config.yaml
d_model: 128
n_head: 2
norm: "layernorm"
positions: "learned"
decay_fraction: 1.0
Each number is 500 + 40 x the weight over its row's rms, rounded and kept within 0 to 999. Layers, rows and columns count from 0. Numbers have three digits each. The size before them is the row's rms in percent of the matrix's.

# layer 2 attention output (transposed), 128x128, rms 0.116, rows 25-50, columns 0-127
093:486483458585479512525514534469497579470530499514462490515530507537506470486459514467442445530504474533518429490551464500478538529542512488484500450527474542486440498519504548421530498459562519483557481388480561498494469540480560468497545506539471528483486525627481485507535454426475461445480470503484482566592518499448515523544553475544446525520437440487481556449500401485509567483552
113:526479506534525497519488500475471530482543496576448466364512493505415416452519530500491490513501542537483514491569500568483526529457514519416517502524540549474504479540489529451524448461500463511439505444469585483522510534572506503476475494520504468489495481539478566489544418516474504537528535430571499572594462455511456480515486515483455468456493616501486492428533472578491511525489
118:515539468533463478539472541516506490494551530471524563541499507507560510619443541487521461570492555492491538502484495506536488443481453469562517429426513519455464483440437548487478548575495500481455473499554476503528480472438478471486494527472468439635472488562513531460446503497462500483497543524501475492537490553478499464473540542492626457530497485424470574482519487448514538441520
098:490548450487465516491479484456486470574454449559555549555499475466536552408464514496461459502487551432485475545491495525383477463518582510547495502521475500488511514512603478533578562511419490511533525507491380475482461457468501526448472511522490526533518491494509419521437545508545460529522495559536476580460516542495467513497470458585499502486520485531512520532450564475504455481477
095:500561497519531434440431508450547405449431489538461467502499511515478503457438541503441510543524568527488493555480547448430499524531530556496486507515507464568438506487508463526410480522519479491494455553532475489526481561460521514451503630479527452572472557536486483578501486470533529461555497517517516498528482480503498494574487479497549464463511486496567576520429528459500416479501
101:480431496527487498460478490458548514500489500594450564523488461507485456504543473579492551513552498487477472504455555498455442508484537546583465460472500462515463455445476491504515410445494456486460442471524484506468416454479567572481472555554518514524546524449550479511544529535525469503539514524510519546503505501507476407512494492562445579467549541533548554521615511476474424498482
097:466528448460545522510528447544485414488504513459492450560462527528447576483419447432487537583507500462497512478507437579476458530483553517485444505533550442531490559533436575482525466508447530526510486516515522545486554489497498456531464579443509503525507545381494447525488527494512534486485496486510495452522538605517457568481539490525543532516476473501473472463482487445415554510491
089:483498531455508515496530564514469596474519581429535412490508461450491462527481429482494471431496496509473507426429487450641456497519427472504493471493530498563536507462482575476509510478512502573500473543454510548488494554481527520572417463503493584429522440526519493497568524544490495514457541539543486481490468479529460510572474494539470495518494509465456511527496498582515536501489
125:530519601542523508469510513522520531460479515412457429507457477452538507479446491507516537487468532511530482457447492478506537492463595566493459531466502497539479476464552551511499492531491497450542530474470446515565487516568506516509432377488510511535534511468547574543580488464483493476512420493475483539471480523497490508453499473393516464485526525525449521472447447583568506593485
104:483557521476558489464497420503444530488465382516482548536536463533425469465510484543442470530495530485461548504540582495452493476549508419541468520521534537478505545550516517514529532552441514511474498510493578539529496477483500543421524545511503529490517551537450506604560513450482503508547479488479556485428490531474487493519415493511461430457450463471520493507446463478421577500552
098:516471487520469552527504510488504427600518463492551537451515536557397477467451488494515493520483527540513463547586511538432474470559519551474530534582384475520515523460487533551515513521431513504517517536485533495424549439500508454466561489530510575425537497464407524522529468519541464549459476501494506482454487414524511534474524471493507505501517478540526421449481463524484552480451
103:556501446487530405548508493522486553468529450425506567516493466453491545503505548542445502479451546528576472483572512487438523618475569482525450562523512514472466519462449526509529490446462525568441456418501537544540473488530517423469506551533554549484478482545456497441539488460440491429491519492478524527476456472481465500509517515532586512523460415490485481513478533553494478516524
112:504517460491499533478420463542485574467467587467496472486465547494505499512411463425544516421443449470473523515454527421478508473501577502496476480449522480566479496469429451492521527559552555501533508483527545502500572520507453530538488514466527537442402487470561599491513494513460488476510468516485553473483487560537481493528562502481578451461555477510523491494557427497556534550528
143:491445455479446540545489509427481454553509544386515568582452552482501526532500469512505439512533445486477523518505474494456454489508470444570448547460479474556541499508447457523599508482565509521452498563527537505507490460521518611444494537487539514543474465550558431531547509515478544524469485552451503518498516562497462426499488428535552487524469431515524476511457457506526480479516
116:495555471457532496532456436477495445467490474592481483454500513547533499401477484468507474487528477517517573492545515466471505440496481498517539514520502494514483510549509416520481559564516454382438529516562432514461531488496546446479518487513502458513493534466528517492432550520600496502551471529523564405502487481556489425561524543461494489441549531526564485451542497451511491427469
109:479516507500448495527486449527489459518494548498488504571449555544485552404415525489498524553447565510564475495470522465443486453544556522522493540520490527504490482465480452522464511568500441461465490526499520511527579496571467568468490575472544523515446400581521447495518492509486540410462522599467517511463484573513435472468516522534570583500508483488528477493470505498471495438514
106:513533485463533491495493575553507560499503406571526467448487452509505489426457494528544497499575533511526573413459489494474556489450554536465498476475473471496461530521518471466485501532401519477489491445522510494482484498483525482415542500459546530485541523487489586460535568451481513548543519519574538482489482474582450518516550541390430485416523532454477517494481435493528519457483
093:475525517482491524514515493456493436481529561530430487431598431481570459554567461508494546464551457539456507454462534452541442485458494510511499510478463484511560508519542440501436505502581492491560449515509497506559476539486482536449452539518451443494524507486499541499462571512571527433555485499499416566564442536548470479489417499580509493497503521460533458521535539462527455478550
103:498460550504480539464470524452481389441462467544518430517502473481547509414440563482520459580436434441563447502528522519498538532525503601461416542450572538459503581444492448519539543499505521525515520454509421474489520462467497552538471575489496508487480515549478436478495470447495519535469489527522508489465554518535510446502541495527506426499499501501532547576499480488499536485528
084:451516483526473542505531433518490583518569530460477501491596496472498543574521494509540515512523558405482500517424487533479540526535542475540426513468456482442500484488528530511450443526516512464478485608517460528510499587525512593518500383411488516435493460453557464481530517540437461490544509464480505512498538530475465499472466512539439467497511475494500457555446493469524541509546
104:456484499513463536409519495479513421514502470488524518466454475490513499605456494527511552417537449479456536563517487443480567408529506497523515598522499493476497504451519438531521487467571517506525476460515541489518461497460472573445526430460498539417474483497485481586529533496551484520431502494546523598486478495516484467527499454471475508473486457523562526514401513532564539545468
104:540534428532458550501501503536424613573542555446525436479435492472522543482508509467550546492467536464537555450570523460501541507478519451460500458536501462509502534460472545588484545463486511557471519488521554530481570510512486452454514487483537574475477460448529496516462506521485459508514542459470535504530476445454546557502411503446511470393445459538500444473496504547504511454463
119:535494561501511594476534422440487488460507467528484466463543471498431492409538526561490542507449563562481527509501467469534560536551519507427486539550514489488557522449517522528408474488525496470565513544529590465532530520447490502525496506511528565475506584523473464538561444462511495480511458431465443596486509526467459477515500521476442483519418498470515463428467506540459469485516
108:456563596521515489496523441538490426507462434472412506542464542511549541470564504520419497527540440476507466498482488470440494486510452488532543549478485513508529454430547490522463504534517443502500490453501485547492514505495518528478543489486540454519481498492491465511476474508538438511421498475507540521460482581575481445520533452526546611470506369477524576513508597494510496457481
099:533530530462451499461538478491530475537483444475533523520476536485499547570513502475514503495586369436498481578577484485477482496549523528529497544453510501447506499536519508458504497537537488475475517416539564484489491559530553486515548421449514518430518480454531455444469516514522493514487470567546524542449611532502454397469474495498534526540499492438437469447505484506537415478507
101:472504515569513442512468437551477526422468508518468454510480555487444475549506496511556511520447536574547514478516499540474541539526507585470486525548473432530552481546499540548522494497468525478460513462451564532492498541556621456533512468489544437432501482491434458517564529358489434506472506467494491503526489468511495529492514449496461489591561471523510503504481439513460532540536
# layer 2 attention value, 128x128, rms 0.0843, rows 26-50, columns 0-127
111:471590489511536514439542512505548525547432482494530539542533521502510515539506489507440421503501500482467482485471475487475493469429551500534527502476487504579532517464492549566454524621476506512530499577580484538450507427531474530530493442474408503534566481498517513530495622461442511483439517552478516493475526528480491507546539462442516477573531404485501470464560469489500463501457
108:489535493488523577553451487499541465521516433510539448401557486520501464519541440563459542451552484513503491498438565488536484477477534494445526513451531437528407536574560516512506482517491559572532539458494469553536526529527471491493558520595558479412463487495486504499532504467544475502516517473500483484435527457511527448457495477449541508535551569562541494538540520467474567532571
109:526477492480482454484501456575483570430503482483491376419446549516448530558472578524500527549508547478514514501520550489564545522444473492477474443530525473519517496443429515509480501448527524551504484549444561561524546556470548490509485512474528498479480487476481520466500413449414519473537433479450464462557541529466551488494483541452522499482447497437450553506471540586534536503492
106:597481546572501518538412479566469503490481556455477516416505487438555496507421482453498488411457483470514486511509476516515530458507449525519551427433573517468468556500471502530514472554512523476522498478413546496580445574523497504556543491517488529448550489448476509488476544518540531520491565476499490472529550521483544588465584424496481471478439450523484487523515481462532530501503
100:473530545466483510477492553569520518548505546471462453496492469517465491529484529467524459503486521481499474460556456504528534486498513511473509528434411494499571567482439440564549464506514474481452487486517614506471470483510446488495548510461482393523536565488418482432480500530428453407553436477454448516468573487537500523486477503444528436509535432457461488517415521550515526516493
110:552420537523495522448451478536502578483451483508407499502582469493492538523515538590497487462454456517581456513515512517437493548540501541493574516504525486478578473495546462518490537453511480522542476449430510474491434525507520478515451431519517508495449546515515557564569496524585477515530527434518490456447469483441541455499535520520451470481520609508552536453497529473534488514565
113:490568457539478582505526469483491489558491456511475597549460558481514480453487550550493518502496469488492510514506524516497514540516526514481508525531426523413522513518549492438467546516571444466420515547470562521473492514506500545502492552551518501518521468544468465535441560457533506480527534453481496553548524550571489498434509628512536547423544577486584475529452452534440508502492
098:534477517515383497531537503442445468451477499554503587467515463439503508494528511517443442561529475492548502507485563512495491474563508579531502472505516467490434542542473543460447542473526490508468416569585546502479502495513552540534582564445464449519518507577444458460447472547494477523464538517572533519508482456489511517452522472532534458487482523489498460463547544466498461401488
101:545506500560519498510500523515453480440587547501423496490541541507532468497508544510497515555429531534442499515448543568508486462432489535512491401483491517491486441507505470447581545509461544508438463425472454533556481570491489494566424477473465483467540515531505534540510490499408473587523483499561480543493513435544488449519510508550529530583463487446519555456541435515510534459478
110:464507538548578451435528463481488528454474506516507432597486489510503491538481553489489545481475477495504463481442545522578549563470474488568450506528486458567463444518528489460499502499539515566509506476434458444489506562485510528562460477483481435513492493415574441482476474509539554474481534565512490463555509501534471387551429577496462515507468523471485560459517501499537421519455
112:551521441477509516530503428503613497490532442531501464501513514483515514483502465482554521506510476553534531501473530502406488475542540504530505491423496497466543481482498595499491471518512500458510505483515501528484568449424474565486461397522478466485505570518510515515510571536504535568404410538527522557458527505504580452544507449462426500547472504517470548554579479453456529546464
108:519523527532479476506506569519502493432447444528435618510530553440492491469533522544503538561498519554540547534504494497495515533571469475554546563455546504533490529513540430476444517428475431489452477495518455441517469517488521546462487517592461560499485497561437448502458523465543499478560553497511465495496428448471501597502439447488453574509475508522482508500514479475421511487543
125:503533520421500472543548477519525558522469510467475457411464467524468451450486561506462572483470513548533512461488495513575540566581595472504548562459448529538478472462465462489485472434478501489444530457502539442515523486504422534568461464547532499503483488582486519519481483523465465532465565419539510530505469501552513455524477517411455519474521557479524511471518495543422442490557
113:509450493558480425533513538499457468472453572455515536495560533486518521548478425459459563497392525456502492514533442557469476489513476464543483516523552475558525550444546467493530544510487512585450454478463545530515435538559551515483490541543499538506474503478486496504546417470492559477511506485457439437563511480478503599456485436581503489520496463511403494547478470521524478456504
109:512451539511551460541415515452508488456476453505425441466531491532509439496509558520532521432459535465518530526509557558499555507511527491538434540487547428495524554526449495496503539419558552528493522471454516460449434531531514591467528471543487399433500494555462525517554499508519476544537529460550445460515489475539534525550463461420455518555484437493522567467543499484515539479523
107:534488484531518459462476478488532376520489605537518589498601535504500549517571481482551522474513432513517442478469511478494481472520414512482528515473485522447542541505466473480497503554544526536492536543444552505516483490547552521567430527467516513485540483543552490539456493492439487503485495553420466496545530528393457459507456465552478434505522480469458532525534545430480557479498
101:461555464500484505492434568505483568505477471481458477553468504477516525478480436529565466598437578450446480419523504462517502489508489493450528549496455577498526527465470514523556447516578479458505487461522505473411454475541463555522566451513543522498458489490510527493547494507478496466586450449462507462501452498464485541460605494464538559522516409519530476534510483524540493450438
112:569558431411459505489489479530494495531500543455502512497503562536410460529519503519459510454525565469502571506472530527527523509528514464467480457560533418466552461563514493499461456513498465413515489538502600473509476515470523472527502495508443562554464486566498543508506429527500541485542519472571411474452529491497565576475566461470438524441506489441496474419519488503504554506495
089:490518491425513538494460562470566459512488483508415409555464454466455552485555522512522522481526504566525510499537490490472530480472412557493437473505511479461514527489431516452455507429451454526537543444532520610458488488526498548545508571515515458448502469519552423514495547518457479449490532466502474540455483489459523524477574485423561522485469477533519474503526488504404441474558
111:479576553482489463506464508535500526477518514464476543488430570555493492460447542495474461491483568538546552457489451506547523597502494513458483512496550525540508501566480485427477492513468505520434538487551511471470463427594502529505503490437567511543393514519474494467435448530477550546494485456465486471548514468516542578424411521476493544544464512506477478489511505425421494442479
109:549429425564484484457560501479523415475526460462498458493451541447509532539458495533478514515462571489523458550503482503497448560500485435490516565498501471529508419592462478448466560493495473532534487473463490536502489480504530543464447430524483476546484473576576494519541538389545539460520509494511569449468506531548440417519495542541513499546533499464489608533496483486493508496509
101:441586424436550445471506513451536517599466521519550536520529502578575512514419523471461478467493525466512488487443575567515470472453471498527477435435475502554469521517496511500553515535507505447520482429467471476458519507553492518500465418559409509535413502483499495512511490523508512525493511493505574470494518481565592518548543520500526554525527484480480491480519504567592528509533
107:518470501554452433550473482545516473527581526514411510582524538585468473530503480513571499452456567450461472503540458528495496537498489498503498484481553494499528572480477529498467431470515490468514480545544478448454447517537583502540605484500455496504509554410497551492520495504469481465539522483585472485651523483507523483549476482475476486571488505541464505525483517449524537539507
099:499489565490497488461505499468554515437493448448458526452561483575512515439503531522526517536504513536470579482470513505507463479502550487473593469458509500579507551512475431442529546498462505593553462499492513475451473408582519499506460484443497508522440522527474459480488479523432471534452602449491496536511490504500593540539489536510436485515526510493525393508464471462544449533441
100:494467485478563502460523487498564483563493504481538487575608467491522529487511466513496505499569450479488480567515519495426494529471528554602513481509495542485497486454422513420460463572456529556526477486538505488567506534527478485487499549481453527565524526494458509513564548567471482540462514527550480472517456484506517518530528478532461435443470571485439485549536605382502508476479